Part of a small language model's weights.
Size: 9 layers, width 128, vocabulary 512, 2.2M parameters.
Architecture: RMSNorm before each block, rotary positions, no biases in attention or MLP, untied embeddings.
Training: a variant of Adam for these matrices, 8973 steps.
Each number is 128 + 24 x the weight over its row's rms, rounded and kept within 0 to 255. Layers, rows and columns count from 0. Numbers have three digits each. The size before them is the row's rms in percent of the matrix's.

# layer 2 MLP up, 512x128, rms 0.103, rows 151-364, columns 0-63
098:155147084132108125150151130113154151113130112117142134128162137136139096130151181071124130136069138099175120133140121116133120147125093168104167146142100136152154124155123115121108124124151120
098:132104093116112082103167120128134093103106176165128110154117116115124159139122124107110170105123139191069143110104134165140103143123146094185097140140145123128142121099160107117112170093089119
103:129129164153165118104092167106120085133102124137135128097141163140090132096153161119131146116133116121120120125105129082167135142113064141153141137096097122109103122180108126135137174161127107
099:097113101113091144135148153145143133116160174126137149130157156118072136127148173127131143123104119143104146142138108153130124125139120123158131152141138112155102145138171153124111094105106147
096:134174117083082113141152111171099135093140146142083145133125148129124105116107122138144152098124101144100146113132104143153115131121099154146107157101113123150079169161134114130115141140147106
089:122148119119121119142132134129123160148187140130120102111160157087172119090129157124095127093126149145095126102102124114148137128099142149144116136092088104095150100088150146156076135127072138
105:155114164154143116124133106164120148101131123156116087141109156083143160124137109123092105104091150161092137080126134148140106138091122153199131133137115122170129142116145140093127134087123107
105:148153137129168101110105119154154151124100113097129092141134163116126172155123125127095088122087116138162144133100082113129138149128140115120111153074095129123144105092116129139121129153109097
081:137161107155136119110117099135101153089106155146130128156153165106145116096103147103126126124085118156148111131112123161136099112142075125072113137146086102132143133113156141154124134105081152
098:143118113105091168115183123129130146095149138158172122114158125100134126147127154100131136163141116144143126150130115140123092153113104135134123150142112125148106163147135119116127107091093126
120:118103122119145135101096151120111131164124139138088128129120106130058153121165120130131166139110107116182098136168115118137143090147080175153117127100090075141088138154136111136087162152135119
114:126168156189143140121135087173085094114130108117146105139163148120155111137156157150130145095106133130104104119120112125157155099125088151075175134084140123077112087127126109141107104117121113
102:151143069109090112140112135167137100139086140138161126116147158128140147150178158104144076155112122132107103090122131154113113147129147095176133109119159123121169113075110131118116123122144122
115:121118061131101128157132171129134118139125155124132124156115172091115129150118129124123151114102130150192119101150089147127166080158107115160128110139176090152101164106140133144131111168132133
108:129152140150181098128082123093171127151129116097135112123145147101113131114132106142125142143090123160147137129134141090136136101132119123121153111072134124082097132157095124108102097147125157
098:161107127150112131100099106149164077149113187138144158185145117115139150148164117145118102179114102118138116099114128168144138132131099134112145141112102119141101119118142159131079174150092091
106:126151151147153136159148183169104128098091146148143110094142133116110117151147165132114135166071139173113115107160095140113127103131117120148164129113080138122123165103115108107123127111123116
100:087131129140118088131162118140134126130143178112145150126108134130116110126120124142077133135131160161157111150126074154146103155124127090118131162129146121125181122162136166122105140111097092
095:128146164165137161126147105129142139091151155141149119113130163137143133134199119138108093156114152119103111116123086113142145100164090162116108172126113116141124143156142118121116137134127089
110:146149133123171086087124107096111156134109139118159144126140122123130120086115104127120190091111142119106096113100144180147141118090156121105111141128178101121106158107123077154121157115099129
108:129184162141165134132096115129126142122108103133116146167115111136103126073154110098101150138133137125145147141082142155119100145111095137103155109145117077102138122092114124141082140095137117
103:159135087118120117137087075138177142119109154102155138114138100116111150087133122100131115121111112114132123098105167167124117110114133118117078141157135119124165145151126136133074169094125186
101:123162118131128143144091118144184163135142122131111132084147107120080134136144135150128124154092113093103079131134128173141118112124112115101132125088116125163155138119110094129102134108138145
100:133098123145148159122109110075125087169166140142104095110122122121124156087136155121127119151121107111177124142157081156107131088137081103135134104085131117169109147108144140165115117130112100
094:158129157138121113135116080150119126137097131122183128122126159098136104150134117118120132119112092119061053095133106132133121151122119139088167135098116134092081133105101094124121148110099108
092:133137130109085134110110103156131138126127121136114106149145173138154111142124199098132102166102082135095139148082096172125137154153131132096156139135131116113119160128069143144110089113145166
125:115114082129099123133098131147136111156148157126162138114153179134142144110129164104109109107117166176120094088116112142130121118143136151134117122124110134160142132105127161165098121144112126
095:131158101123123144143091143133133148127102150154151100158139125087102139169114136140145155124107130103177128109086083120113126138123111161124118089124142095107134121081088131174112142152197148
098:122119121175150130116141114109138111118146120157134132116119147099102169120172146147082134120127128125121121133137123109130135093134026148088124118087092110157178140122124183150114098123082141
083:105163087109098138186118177107114123114101112118153123168106151116123145157185134136109099133122130157138137124131085117106117072147084143123119123113165114102144136128095124118130105180122129
101:206137116121138113103146129131145168105157107136156092123145126128164126107097151152137145075091114120124154105100094127137193120094140138110114131165146098133125146121094114136100116117112146
100:131109098129110098096120135097131121120163113136162134156073150073093127081128172143093122093114147151141089144086159140153102092104085099114100166105111070145168158101110123104121109141100132
102:145138118108144137164124097090153170138111118130111161116095133117129102095170089112125129115133169138084105134103143144149106139103123142099113149139142106118188175131117116104099157123127145
095:107138128144109143118164124109129092104122108159164126138084128104136149131142106116081133090104149159154133107078097130102135108158130105122129144121151125097125148186090126172099139144139134
090:133123149116139125120105160157124144139114128150120128166078147127100136105111090149131189164145089167113099156121150106155087140105075099106155108139152116141143108120083144100121148131095088
115:181137109143161147173166128179135123114094127147188129176102145129131106125107105139114070083137142132119096133122122145160121143127119121126122109107136127101136102112111099108123127100121119
112:143134099137088117132150124148167118102139119123079102130166143112126154157109214132085144122128139155140136131157118101115098115109096125150122159149101130109144140148152091159096126112130115
089:196138136131136098155145139163138147157105098133139111144148107117123143119164151112115123150093065097079128112102133155109106145105122107067127116107131131116130157147113099135095136151141131
094:120088156175149090113178107151113141125106121171155088168113134124129122115132134124116149127122103139126124123136140137150101073151135146138091122128156114130090133170101134108102107148132118
110:159110120122169095106132117164168117107149124114129141188122115113102113132179137152096105152133141111135144138094116137139176146164131116139099108091129113161167114091110180142103142144106151
093:091128142127114132122078138103112135084113159128141110128100129079113155097118128134139142116106169125140130106124127087137161107097088147114143148106140093116104151137103123110087155129133119
097:134138093142105106147158148137117127079116159130183099195124127126104150098168120075136109128134123160168120129120080158133116099158131125136110127133150122099129131102163105168108144093112118
099:126148132133147139146124144138118117138098164146121163141124106101125158149156123113100102100111155130109121116112121115115099128079127113178114131071159063112121135140103164137041123156120095
096:133105095114150188162109142153129090179122113172126138139114148135096133144144151130130100132102134128144126105162091135109123102145124151118100083154137095105148131134112078118065120137177127
085:122140155146111130134139124159126136126116097124100100181113117134144126139153136153076138109123151159147118090159123113143103096115125148113130162158137116116114149083137122134113154156138111
092:151140141138123142152118089129128099154115118168115161124102157109138122156108137102161086083110162161107089123097125131186145171149094151162167141108106108121156135100124150165123145118095117
100:112101154112151115102162131145107089127096187125140177128072106117104176147138121149144134122110149135086110148140129132136142151125109125176116123105164125144087113113108140156127122141148124
087:153097143125110159135168098160146148137083152132113103132111119144119140101150158140125129156138134168114141170116127174136110105134148108061147128100114093146122146130082169142111124131109120
099:137152122153152118120121093145136125121144160081102166149125157123115169149148088120097159107125146154097117123138154146139076142111122138147131119152144108114109105124165137100120164104126117
100:134146127150155135150142120166135132126117147150124123141153169108136150167148126150114098131105159119150071148143106143136091115189124112112150085123097115169147131105162138135138130111090124
096:118125122110129122156119130133136137157176144127107142148150121104159128116160165129129135081133127150113125124092137087146131107111169136130098148101107124158147122106143136163089128113085159
097:115101131108091141126153131094129093112150137154147095148138120110155085091173148116089078159083118156106122101151081158120143156148125143103146200122154132180123116110121165156102129119157110
102:141172168153131131151110102141096130116131106124121145167103182152138106154124135110126126090133131145077122109126126120125161149143080182102117140117136118089087091101114110107077087134113100
101:171150175117162133183132110157147157112132080120166166141146102112131127081132099144128118083133168117113112140078150172149107101109135111108102142149150113126105107139126155109091122092090139
094:098172128146101133149101102101146103114125120134104099140128138145156116109166158089143100081141154189121095138116128135107163123177144121133110120137111103170152134093145136147110114154127135
090:196115149148135118157122116138164153097162071097171140127113119077151115116125138096141137124147136139128108138156148146114163104129095128091150153117103103141122123115132131119130122123122122
115:145139066161166100158150153148119131110084131135147115124147117101150136119153157117099100091111121132149109118082148140162119141102142168141087149130191101112104106140093127146122137153140137
101:129095164114116129123150098110159077118151117122118135133140134135132126142164126155127141119157160143148129093186116103168152122131142181118055141147138092089121121137107110180088097146132138
096:146092130102093146097115122161134151121160148111159105160152137096134112130148109139126128106100114160158126072163083121162117140129106114139138147097082127105152143104114165125119130108117130
109:156105131136131120126134102123131106144148115086137147152107161103117136157115126139147129108122120132099079145101170129175195160120125112116140136121130133150158138114123087133121135130102154
043:155150092139102145110154128139137115134122152150137132133164144058103144078167120112099137130103114142143070115104116134170141132160103110094150126102106095165118155113133140115098106111141136
106:091089130156088157165130108111147084111127158187154135125135167129113103086173124157118136146114113130152144141127132138117120142113081109137110131131096101118141130084130135114096150122109148
101:161129099122155113140114083130123109112140118087165125113164149123146091120115083083151111110144101109107140168091107147128133150167115141073118132112114133148109164123091169132085113127120110
092:106122153090167150130116117152140130079134159146129119165160118119118129122133128124102095138080155135161120077149143168129149116158106087127149199153145148127146145113134143131131167132078110
099:137118119119114159107083109146159072146134153101106124103109132141123138139157155110127136130092168136115122095135101079122136149134128093131134135139094103189073141055112135153133160155138113
098:128136128118125129093140104113124091100114136118137139107100116137129137147163128117124081104118133153133124084133072100140090107185147131102151157105168094137103105140101169133128107138117105
103:125175158162157163145112127117115117130071129137139121119119131126056129162155121118113108115084148117105089119103132136151102109156120106150078136113165087125130110139107145111094120142118072
106:119104152147130100141111106095131127102123148126126130138123189090085143128159117136101115085140104119176109111104088145123099145150145121092095140093089098125165114096144143169104120121123117
101:180103154101125108091126143125119145160117129096112154142129124113113121141132111137160159128103126113147133172140122166135107114125131184141156163126071136145099146144116110123087117069096092
105:141171115125156109114128136139128128107149160132099081140169159129136116126146143164120084116128137176153122141158134150137124158180111121163158159108133113115157141090154134143125115111131132
102:127116098108096140140139061117111141100164160081091153130154147114112133121160130115107133092107115128113114124147097120122146117179117189164149137148098116112122145090107167128125155112122149
095:140147096134152131175158159178145100119099151112131115165123132135120146153135109107111083142109084112146131153103087133118092151146099116136095142134157114107149113093125167165107143134137099
102:148109173146092179140151163158139111146129158148116158159134167124096124112137143121145162129139129111124101140143090156117127115127131125111145112140113114089104130145072153183122099092157120
123:116167119153150124108119102146096163135122132139123091115111146129142157142150117122124079098105135142150101145091150131142134113127066154071139161101161120130151096147161170142087123066094151
102:109122114100102119101146159145179112144093130137128143143113138085092133161112130102180097141106151112119111107126088186128181161108153133115133138100148110122089127110069099114106131149137164
103:160163144142122115147143118134135113109114150089103148136123175115129175137142110148106145146107090172129133116124113119166114129115144140134129148079147139117147171104157107133130115124124086
096:117156124149139135132132129173120153100146109147110132133136113096143144091131104130130132143128104170103123146129134148127137120111121149089103143143116090116113121093194127142122187125059118
093:113161106107142109101129148067144142122151107113159132132141122119119142106114115065141132092114137151139150132130130141175134127136122173082106144099140085127132112112101175151087151100121116
097:083127093144134082095143163118158110096160134114105130129123179130115156157119156103135183123113091170107123092161112145187133141184101127113152124170124113146144100111162171159097082132103125
092:140158114132099112128112160147140079129141159110138090165147122123140184142169147124108101124130090127090147091138081128137130123126146114152081124147100105115118149168130109182121141172172159
103:187178144117138145149119148113122140126117115156151168113112130131094133090140104092105109135128137107104118123109122169147117130137124132101133152113091100124136133116151101162098144088141099
078:125101153166116147094124118143158109173118127135133141090133118136133123102129130132128133126080137121114141101116139099142128165138063131109112159114101126149109153122089144149115157148143130
114:168112115159170158120153137088132088132102108130130137163147126130084120151143116164118098136100095105143120122128090147144108084135084126139151122096148104119116125093094165158110102145135135
080:129186117155130142127186148140149103116117130101138123162108139115110092133146122113086122129131099114109125159113148133141148135155138175128117156090137103119122142138110102160132098178128136
105:155161100176088112136163140128125119154136122140120148140156103111125126138151171051125077111119094136134066162099132127127127105184121166128179107123141087119148123119152127148136141143158149
104:156162107146160126124091085140166133116117100106130127098132120120116149111118170132103142136109158123134103138111127114162172110142100119086154117106120139126155116109135113157113132128101139
108:087117139148117151161129128112095073103161127163146116128130164100108111146149177117096098150141150114173124129129106129150172116116117174165102116136140117084149102121110114165091129144122143
115:132117158108145148172160114136159153118154112104090126141121138135097108135149122123148120159145145131147095092154123149168119129171134126117119118160138118125115137141144136125091117143089182
105:155145143107092131125133126113122105128134128152141142120118108120122154118143134130093134086112084102118149122109138094152119167098103140135136136105116119134109124130104160095120144135096182
105:174153161116127110171086123148117151128090114114176103120134143085117142128104093130149129119085155160119153137117129128158129123130052105119141135142136129161135160113115096133118178097129154
097:139141110092124127148135121119103113164131134141142128103142134085131151127116109141158123119103126108153132115139137113173155100116109123135107145115123077149110093118164105134109138094105172
105:126074118161101113140122123118142118113137082118130134167149172089122083119133139144135060115133162124094094125151137169138130114155134158087146117156097101104134171113139145134103100102132126
111:161153110106085138113150100144120145120130146140127135145095142127094139129122106172089139162078115172105115114143139136161142119129132107126138126122150129152119132098132101091110156144095151
089:114155156140148121146116083129128080124099124157130139110108181103124127146115160114095119111135130100158132105132150108126125150112097118167093137171123123110112146108118091157121147162163161
107:122125159133121089134119115179109131100097127154124120155134165095137147149109154137126126103126174140137127103139091137171128140101108134143150145120124119116110134094124088113107177108106114
095:140160092123139114112138146126152106127128149170128115135064135106134138140145102142114117116119118153143106157131128170138127173147091124121160114137155114085151091105113151143106117143096134
107:144176136131137147169082139102126147108130175128124122145074114110099113099149127127104130167127150119148106121077126104140156092135097141060114119139174121146137122134127174136130151165141140
105:172120129154129091132099149173128089073100127173159116110098131088066172172140123114103151142094143150091131136157129101136143167120097133182130118127144126124129105123141123121131145075084096
089:116109070084111113139158135142159111111170184158121110134133141103087134112143161136098100082116107105112135104123091160130135098133117125143094135141138125148157146130149128131107171145123115
105:151148091125087115139137200108094126131117164125124083149130155117089159170144156092099094128120093118076143106103071115099190150138133155147119162109165126134095133111078165149124147170123139
122:170162091125128141129144075162100119155140148091110078151102129117172110089119093133116106086144133130105148149128118131166097131113139147168102123132122095127146137091168115152092122123124125
095:166144171087102129162120137112149124099099139120135147108173109131112110087106153134143122146160099099114119152165154131159138115123119146148079152134101113108143157109141103166110122108126128
109:114138128116084111152128089160125125093110141134150078130160159101108107144119120140078090143092117119136150135158090126163136123144084143158105183134101127116097121111100112127113154133085107
132:108114113174133154164101136117124129103097165132149143140104122080096195157135126109099139083091166182114073138115106113131109130106130150125134113126162087118150122142152131113101116092119099
039:178163108124110119149142122142112106125135112148114145140140155094095157158130150047115151129111141158147086130118095163160158125131108113128133149129122060106135185121118133116075108129131166
106:148167127119110110079136177143127112130146138174110119101130144123163142095160143129141097119131147167093124124143089106156195121135119134165109150114121113130137143086157156100127134141093146
106:109119163157152132093161131093159100125153117108110163166107128146106108094154128141134129121115166159125123134154156145125118117126142138137117135154117089124143168087147084173112108073159117
094:140133118083119106155133160129119141120103140148122117176095122098088135150174192153081136088120133142112165170074139122119120107151106086150123093090141105110152130096140106147105183147108125
103:118166135187133131160139133156125103140131157139137113120136133122124121137169136083122125109109084148156136089121068109118114134141135121112094108113118115100124118107110153190098135119150139
110:127159123164145123164088131128107117134110136146106123172149173091107115138115113115092107098085111125182124133155061107163133137108078139144142139084173117095155157082112149151123126112108112
116:136162094171137125114069125151098137134101119128120087127136164075132177141103114154091105087088145144147085133107128102132136117122088140092176152091137123100124092106133151135108123080100143
100:114132123132168114117100153124148071136134150088142134189121199128099127154119131121065097127106137111171127128154108147104136116153092172077135164094155119121127132118097126114125173115127078
082:114119113170095129158165100113111108145120118110134119153101130120157131098135128092142081131116121139103102133170073118135116094171083103139130133131103116121170113089135134129136114127119140
109:167106102110148107137150135138140142113157111105145091152140121135153105148103120145122090129139129129110138116079099118153147108110134162164080130136139105129120105086150110139097139133134147
106:137103115148130123120106097133129122150131155141146170123118168104082154126111136135142095150110190150152119112156147138136135177152121164156138103134136111104159142108105098152090153137132131
105:087118130144100147097164134130128106130092129142136158150127112140093106113142128136146091187147103160181094158155117152141141114119151160150109126143105111102141116138116149147089105107160132
102:124105092125124148148168097133139101099175104106155093132136141138133164086177125120138111135124149116159116104172136079153117089134128122109114166137106126176113139131169127154111134114075103
095:141141124120126135169106140073144145122092152124116144163121142114100098096135101132110142143137117150101116137108118124153100123108135115101118108095151120134144182105093110090108171146167139
105:105137124155114074152102121132131100161154110156099111140148155107133156102153145107098113143078121122165105121163072126173146108158089092101160111116107131150116131116133128157136108130124096
091:131116078121113081135171118118137139113120116143112115132137141089096189112192197152125149125122152119096129142128126098147129099171082158154138134120089127179147116113146112144126165103142108
106:140107156132128161145155099162119079117129138139149149133152158127151155157148118098121107115113150142122087096117111110117076144153133175137136139097134121121137116099139160134113099126117118
093:140197096122124136136131134112120120120108135113159127150134136125106146129136131148133054155145090158116104114111106120154113137135125137123090149097116122126152175077134167119110161150107119
101:143117135086138144146092115121108120074134157116122089129143130138138147143154124123083128127115144116160135148097127170159116123140105094085064141098164091134138106150139152103107154151138156
101:173165097127139107166088109115131142095149116105096129099160156155113142127122125099094140164130121120167116077146141134147137114138120119102120136146106126131117102117162116133124160107121154
101:099105139132104079124143103138106085067095137156111137146114150131127110141125121116115137155128142115106111109139117130110116105134151116158128124155149105125125141141121087134125126086126103
111:112142099119116114128136094071162134128125128072140131162132134143125143108116158132149112131138095149141097125133084135178117168172095147133103145102142111096133117141115121136113132134118145
113:105167125117130140114133148149160079133097168091152130165119161149123145165157192105132080104071166160166107129167105130125181153152146157106133144123139090127141138119127166138137141125136127
107:159121085094101149093150142120185126145156174118165092146121129125130128139151129087119149153100135153144127129137078118114084138117093156092156167128141125119106118092152109177093132147081104
104:095133129142135093118129132161138136140108141103133153126127138133123157154147118130108112143094154212098136135138122112145144164131109158157147100109144114098121162094083140086137124140084113
098:158140082119103111122105138089151146122124135106102109129114165066115174122115146112128128116108136132170115097106108153163153138130129125112146124074140080159140124135089152106116145136120135
096:129148136137131083083079134109144149108051147137148117106153142088106184174146121106097106148097152161130111114156119128135159105133138100120111164149127139109107104123110111115123166130098108
105:147102063145154101103096130082116104113157122106117098144137115124127105091167133121100110115119133098129107133161126121135141092150109133147087124093137064138139119117144117130112126122099086
086:136142122146140117125101154139129086081116121125114116111111178119138123118118174107097104137140114121151100110113134137144147103148146134145144105154117108169121146124096166115078128152139147
097:098117110146139124155145129062149095105139121104078095130113100128114156136136081114133127157132123138126121153132147129137154116136120069137129172148161099162126112118087157152109096120104134
108:156137133144152135179124124109153081130122135123126128118088199134113133085174169094138160144135151139142146139157130111134158136107155108113108124149117116122131127149142120163116109159129152
100:106114117116121127127149086132163166120149123109115124159151184093141126140142130121129112105097149127126123148104120091165133158130094125153134094131151106168119163128101109106091172150161159
096:119189157122158122173137128127126170139086114099141159112116150074151123115118152115163143116101125189117105134143137124155146126140150166100141121112173117131128160099131144107130128121107121
095:110113149171105115160129103139117097143101142157142147185100166126101117148153140111138113144110092143154112113096083169141121142143123117100132125095076122106121111119101133180124163162144121
098:103140133105059127121130141097106119137115145161136072125067164068107127136122106133139160099127114130150137113131108099134141144135082120120111189146157141138120164154145137149103155169118156
092:109114106131114172126149154136197075121125178152153145173133136096094147147134148134134161163145128122183129123168112151134062178153078137156129139151154111096100152114145107145107105116120108
091:115096126128117150120092146142123157081132127122121065137098156079102132149144127153123158146102144104152134100143123111143149128194082106110120158146125100150163109133162157122123148121148149
103:123115138153166180120140126180113115128116102147194130119171190138113100148145086132144122155092141163092091129144109093168141149144099132119138153110083128117112120096138140097146117097097147
108:121170137155137118108117104112152104119154134118144128104127136100077107144117137134139113105139122115148111148157127153162097132136134173130099120170127117117155142132100138188059137129121152
109:134153142107103117148152139166133137151136167140172126125134128143147143154131107141129159149121082151082096086152108161153181135143135120169176127141144128134099140092136123117109136111069143
098:137128157147151164152140153091119080150113144118082130145163126115078179143178138146115077130134185123106119121131103094090081110171107067139110109175125083130135127118101155132114109137112130
099:144169107145119152134161148116138110138138131181133114111098148090094172164168151088089099109086130142169122141114104135141148137134113118133146172134110112130175144117108173178127136163110144
099:166149094107120135123139130152173161100143127143119120129114124106139105111144157134140162127154124112133147140109144110132120101142133136135082113163132105154152149151126100099048171063132118
105:148167081131121128137097129116143113129134112096136150124134166152076126109119174081127138132097106123088131134111119161111105095131103098097096133123135134140186136151097115129100128118164106
091:181114140115143106119088086134149085119122138111158079097135187112103111143125092122121161135119137104092143160157116154164138170113112150096143157113114119142136111119121106145127168130104097
102:123179085151131118127084095113106155146105127138098125107108145101131198127125107096129124129078137155165134138112135156143125150125125142163144124088108137155126118145141134092136175125110138
104:109125125141122108148143102116164103105166167144141136146104176138134125133153166062122110122130144171117101132135095158152152160158140111132151122140135093170152145118132176177109138158144159
099:103139123135120083149169142105153062149138108101128159112163175101103115096094133137137103134144157148125089116128128144119128112135128145116114129138166089152162136120134082165124109110151178
094:145106151112137097130136122156110123107100118127065080121105115149109160082142094144089137137104141149108101142116152157133091123097128093125134141147110139194089143130112116152126136109111083
101:145099128136172137101089148117143074164130105196105116108119095122090145116141141166114139121108159116118120151142138079120121115128078119147148128135125107121088139102098115133101164146149105
095:159171099159135169117091127138147136130090093134128131105173118100117175157100119126171104140088126113148081154152131105160172131116110101140113181124104121135157119112121102113118125090109112
106:122146141114149097120132123158162098137128130145149170157122106112067132129158107106101131100105108078147110122098158166120120108119136132152158151138148125132106149119111130121090168145093152
103:114136099155131113146102114134147113123160142151111106142142129100083157090133118127075121154112137116115108123157112147128151091121104075147116164100089134144094134099146138131107154108089168
100:130092134103115093147110196102140109110147090143110102180048114112102114146139083106139165125132144145128134166140151122173121149120120122104108095151173125141116130151107114164116121191111146
103:123134112152136105119124128137145081146106159113169116159130168133096126112147146152110135137121186140104137137123158148125139126181119136111129133107154113140120161107075153119102145129143108
080:148156117120117120096135107164098116095121142126147077150132097143112072139140128097097130111104123148147158132110093151090155118112150141133109109133128074106164150122083148131141178097114182
093:152143122118150105150082142143131142077132124175138157147129124098103148131098139106077125125075150151084118113107139087120195066163098125135147107107142124155101153126123101119129162101114132
103:104120141155114155159094165151110117142127164166146125150089167105078158138163133108086103143090112116155110133071116105130102115110120126148087115114145073108153115146119138136108155178151146
102:109123106130124100101107135096119132094108146103139139145164151145140082139194138112081098097105149143113097148172138122126088118146128111116119143137140101148133196105104154114135096094141097
100:121138156118125160104167111131121141129120146105154121167151132127174162132116099134149091136142146159102128075122110142145124144217095090115140120146156129117103124160109094161120125093125113
097:102163164149109119117083118122163111136138176096083126143130155106113168140148137139114161140139104173092145112137141099140105102109123135106171175098108107140146143083126150112086119147129126
082:102103171138134153119118165157101068135122122141152124150138126060086136111132173125102114103087148134147120126101104105113145124112131104127143135092115127110165140126122102157106130117111114
104:133161113130162137139139093102097127125053160134147104122106130117135161091159113120131110117131143128136118137095117127133127106174105106146134118153134126143093114146161112171124115156109119
095:131107108102089143119160111147194114120141127132176122114152112100116142137149139165110114158093138164154139115112112105139135137183127154116113099161145112104116142102141117130119135149148128
116:147166118104101133152151112108179126083133109134161156114164119129120122117128142089128167109134117105125119117132139151126143133136114123086142128117158132122177117112100169111099158109124098
100:145130139117113143182122127161092134144122156126166093143156137074129123142165123117130095085121121137105097099055121139111118153194143145107139137091181104138137132151128163126105122103151162
091:111148089091123104151095167113134093128140119108145104158095129121081097114120109150152112113083149185125098092092119155159118133142104105132110184112175105117115103117098151137106079174096120
092:136128093100153080115143111134144126120152082169088140098132100131139137126136132131164151118117152105113151164163162126158126125144135143133127118128069139157129162128134150128078158122113165
094:127152112090128098126150085164108130104137139124124134156116139108127162094129184135091127114123181112119111160100124113152108147179162116124134125098100110146131180087093139132113144094117114
122:142110077147130142125158159163105105091130099094147135185124157121121116102144138140097131125118111095111155170121160167165141135110131166117097120124150105107117107130098118173093114167146158
102:140148108135127122142147163176140153095071167122125102177109142102078169134160156135126106153125127139109146071110103073131171125117096162147118176136170105140121132156123118114135133146129164
092:144128127130107105156146095124147103127162113137111136169143134136137188146133179144125110087149167140134130167101136142146158118093117151098141149111149103089186183155174137137102117125084133
092:156133146162147131114107137106127122100167144127151154146075150107133108102151112080081130166142135095153136146107122135129128170120142142112096158145090109128143143124116155166115161164130140
085:154138145113172110147137117110175080146181141125126110160136139124151130127144156134113114141110105156107138138136125120136135151143117131115125132153139128154194136075158140151093160128129106
102:123123151122121141118150155114153099115111149148093135138151189113124115117175159147137151122101107132139129161147105133120118125078135084149119162141127115092124095133126124131107141151153129
106:133112150117134163105136132171137149114079131131132158118106134126104122155168142139143143094146130130129112152137134152187111136153112077155151103140166109163081104094105099118109136103092118
100:135185112176092118139137154150119155137150121159117090147115137114132158101106138141100120138133108138167103082097111078145152115150117131117135182096135091128111188118122131097092118097103125
106:189162086153139138145095132153127085106136114095138116165117166122167149140133106138137110129152131107128099128114143137149176142161115135100106135090121107133117111107120144153124126119088109
101:151132090158137126118154124139113119145122146147099130127102161105164122134129100132118106090153154191102140137136143151135132124122125115140110158142116072138158139112169125120127151068104099
101:165157131103135160122142132090134105125123123140136166173105141123135125072133137123096160142141147091160134108118155129120123140124140167058098165084135075154134159140098132113060175122099153
108:142138161123149151110166169085093126107115177138140146173132143113126137097155089130117086154117115143124114158130146163144127096101124132158139140115194123110131127146087135129124116151100150
096:150142147160170090139129132145165154099142127133137109136113124141101128089151148114108154094133078111104145125100156120181145103134130113102109138125094110159132141098170121147087183081066114
093:160127133130143107080104130129125097147080174153161168108092143118091159149137168123156151139076113140153155154108136162142151119104109152124139085103141097108129117111092141110102121131140144
106:138162156165110169138151119099121123143069119140126143143088158091153081126146137120140079141106097157113082160128067149156135136145112152121135140113153117114129090085088119139119081145118134
099:110119098142135142149112087130106098146129168140125108101163150141112145106142130142129134111124156147142131133124112175107123103190096092139153116148137086151091120110141130173100100121125155
102:097157134178158175118098138141140149126137146158115123136124141092160152129153136120131132115127174145193092114126136103125102121167134098112158150088124089123143102119120182144101102133099124
109:104130122107100117152136125156174127111133163138143112146111129096080106157148126122127117121123115115088097117138103160164125152160118122148123109096142109119101168123125119099129132174106164
098:127122078106079120128149091128158141120133115135120073124109164105165115140137156081139148119120140168120108073135105108115132143191104092097130151174110123127130138116149093153128141122130117
104:129115133124159139137154136096121092126103202108117118173123126121106151114171146145118103156097124153127145153111105129116097100181095092144127108140154093138115101102134116150111116158095115
099:173113131110129121146113112165170138134139100147100124101079171069136107143119137110141147080093131114069127097108097117176144118143094118141101153128116135113171158140079127127136138135088114
092:141146125123161092116140128105172104115169088100056107156130096134107159108162125112122139057111113136129149149113153112147149131163101091164123146155108112124168135110111122149122157104085102
102:135100129121126105116099153121132109142117150127055154115133116082093136134160137121123136145119175125118127184173130157149118139102124118136105093113086086088124109116087146141111109123116108
086:132124137116159140108091107120151115147105130142129139125090152122065150139139163111154140176122161123139123118146155119134143072110158161098136133125136107116114158154133094068122159120119115
079:143170131164120161168108151094132133116094146156106117160134154151117141133129151115114097106134152134121118098116143126149158161163128163133130126165098123164107107146102155149135161108090078
103:170142105108122122100120145139137167132107117143126137112137141084122155115119147079119106136128128146114117100109101104144163139133119151168113142119125121143131131115129118113136146112115126
101:136125150126101124100148075134151123114112137126073141122122130134146119070140113137132159147159123200131135150117141163131094144143141125120138124172160081083125135124102133135100109101112117
101:141131122135144128169150156155123117131133137142124128156130103138128137133144074123089112169130081104116132156104116143111105136147141094142080132135169098077129087126125089081118091124114065
086:177108153151102152111118116100131079137091100108118160129078143113125117137113121125131152117127132103152076117149127156124117109125091115072107121152120101114135116139080142160121158121158091
109:123130131135083108171160140135200097146116105117140137134139118132127125119134143158145121143121116131144113149115126125130133108118137155110112122159127116100071147154075104106087108141128161
081:116133083070122149140146167131134123107149130119111133133111128138114141110175118143146088135101120179104141162163126158137125139112138135138110113144102098128135126119111114102106142149116123
092:122125119157132151139125088077145119106156104106174120127147129146117099083133110154135139126125095120131141157070133140163135134135125132095137171132125086104164173122094140105040133084133132
104:125152158149145130146106094153076097146095102122192135113105184123084134117125149136149096121087127148142114137119116093123146113134091115093129151109114130155107180168126122108105150094155111
102:121101118089136113136148131122102152108130146103093110156121126097141126091140133092106163140126109133132139124096125152145118105157095135134092111097139099136147161095108144165124119135091098
109:148124161117113112096174150091147161154106123124124143128118106091136174104164143121145090118091155164120101118090141108176169172095132123150090138111142095098122122095089137187094116146105129
106:123139096132156102135115087155137149132100173181143117143144126109118160101116129127063117146061106129109107117151124137126152099150117109107126150144139114150110097111141142125123186128096134
124:139158125098137160138134117102134122105124120123170162121139149162115086107172130119112106095135171114074123157132154170138120098147093132106096144121099088100158119103122115155085154086142105
080:173161100108134108080165143126127120118114114134147158127128122083118160163132163104100085141133105162150120075105085132163155139147130141144144140103111107144169158128092110141137140108139105
035:142121121156117117106128096158155130124126177127119130137131137106117109093184122126133115097110137121131098163141066120136132142140118144114099156100150084160149134127133097115071147099134140
098:155135124148136154103155096120177128104104136152124098144103133117129153115173156136103117128116111135128130096076154149132155158158127120099086132134141102082189177159123151161107098129119138
101:149119134127129131120158134100108120140107161109108141153137158138147083126152157102120116084157085130088115113112156171113108119106135132186096150155143111115146122142163119164096123107136117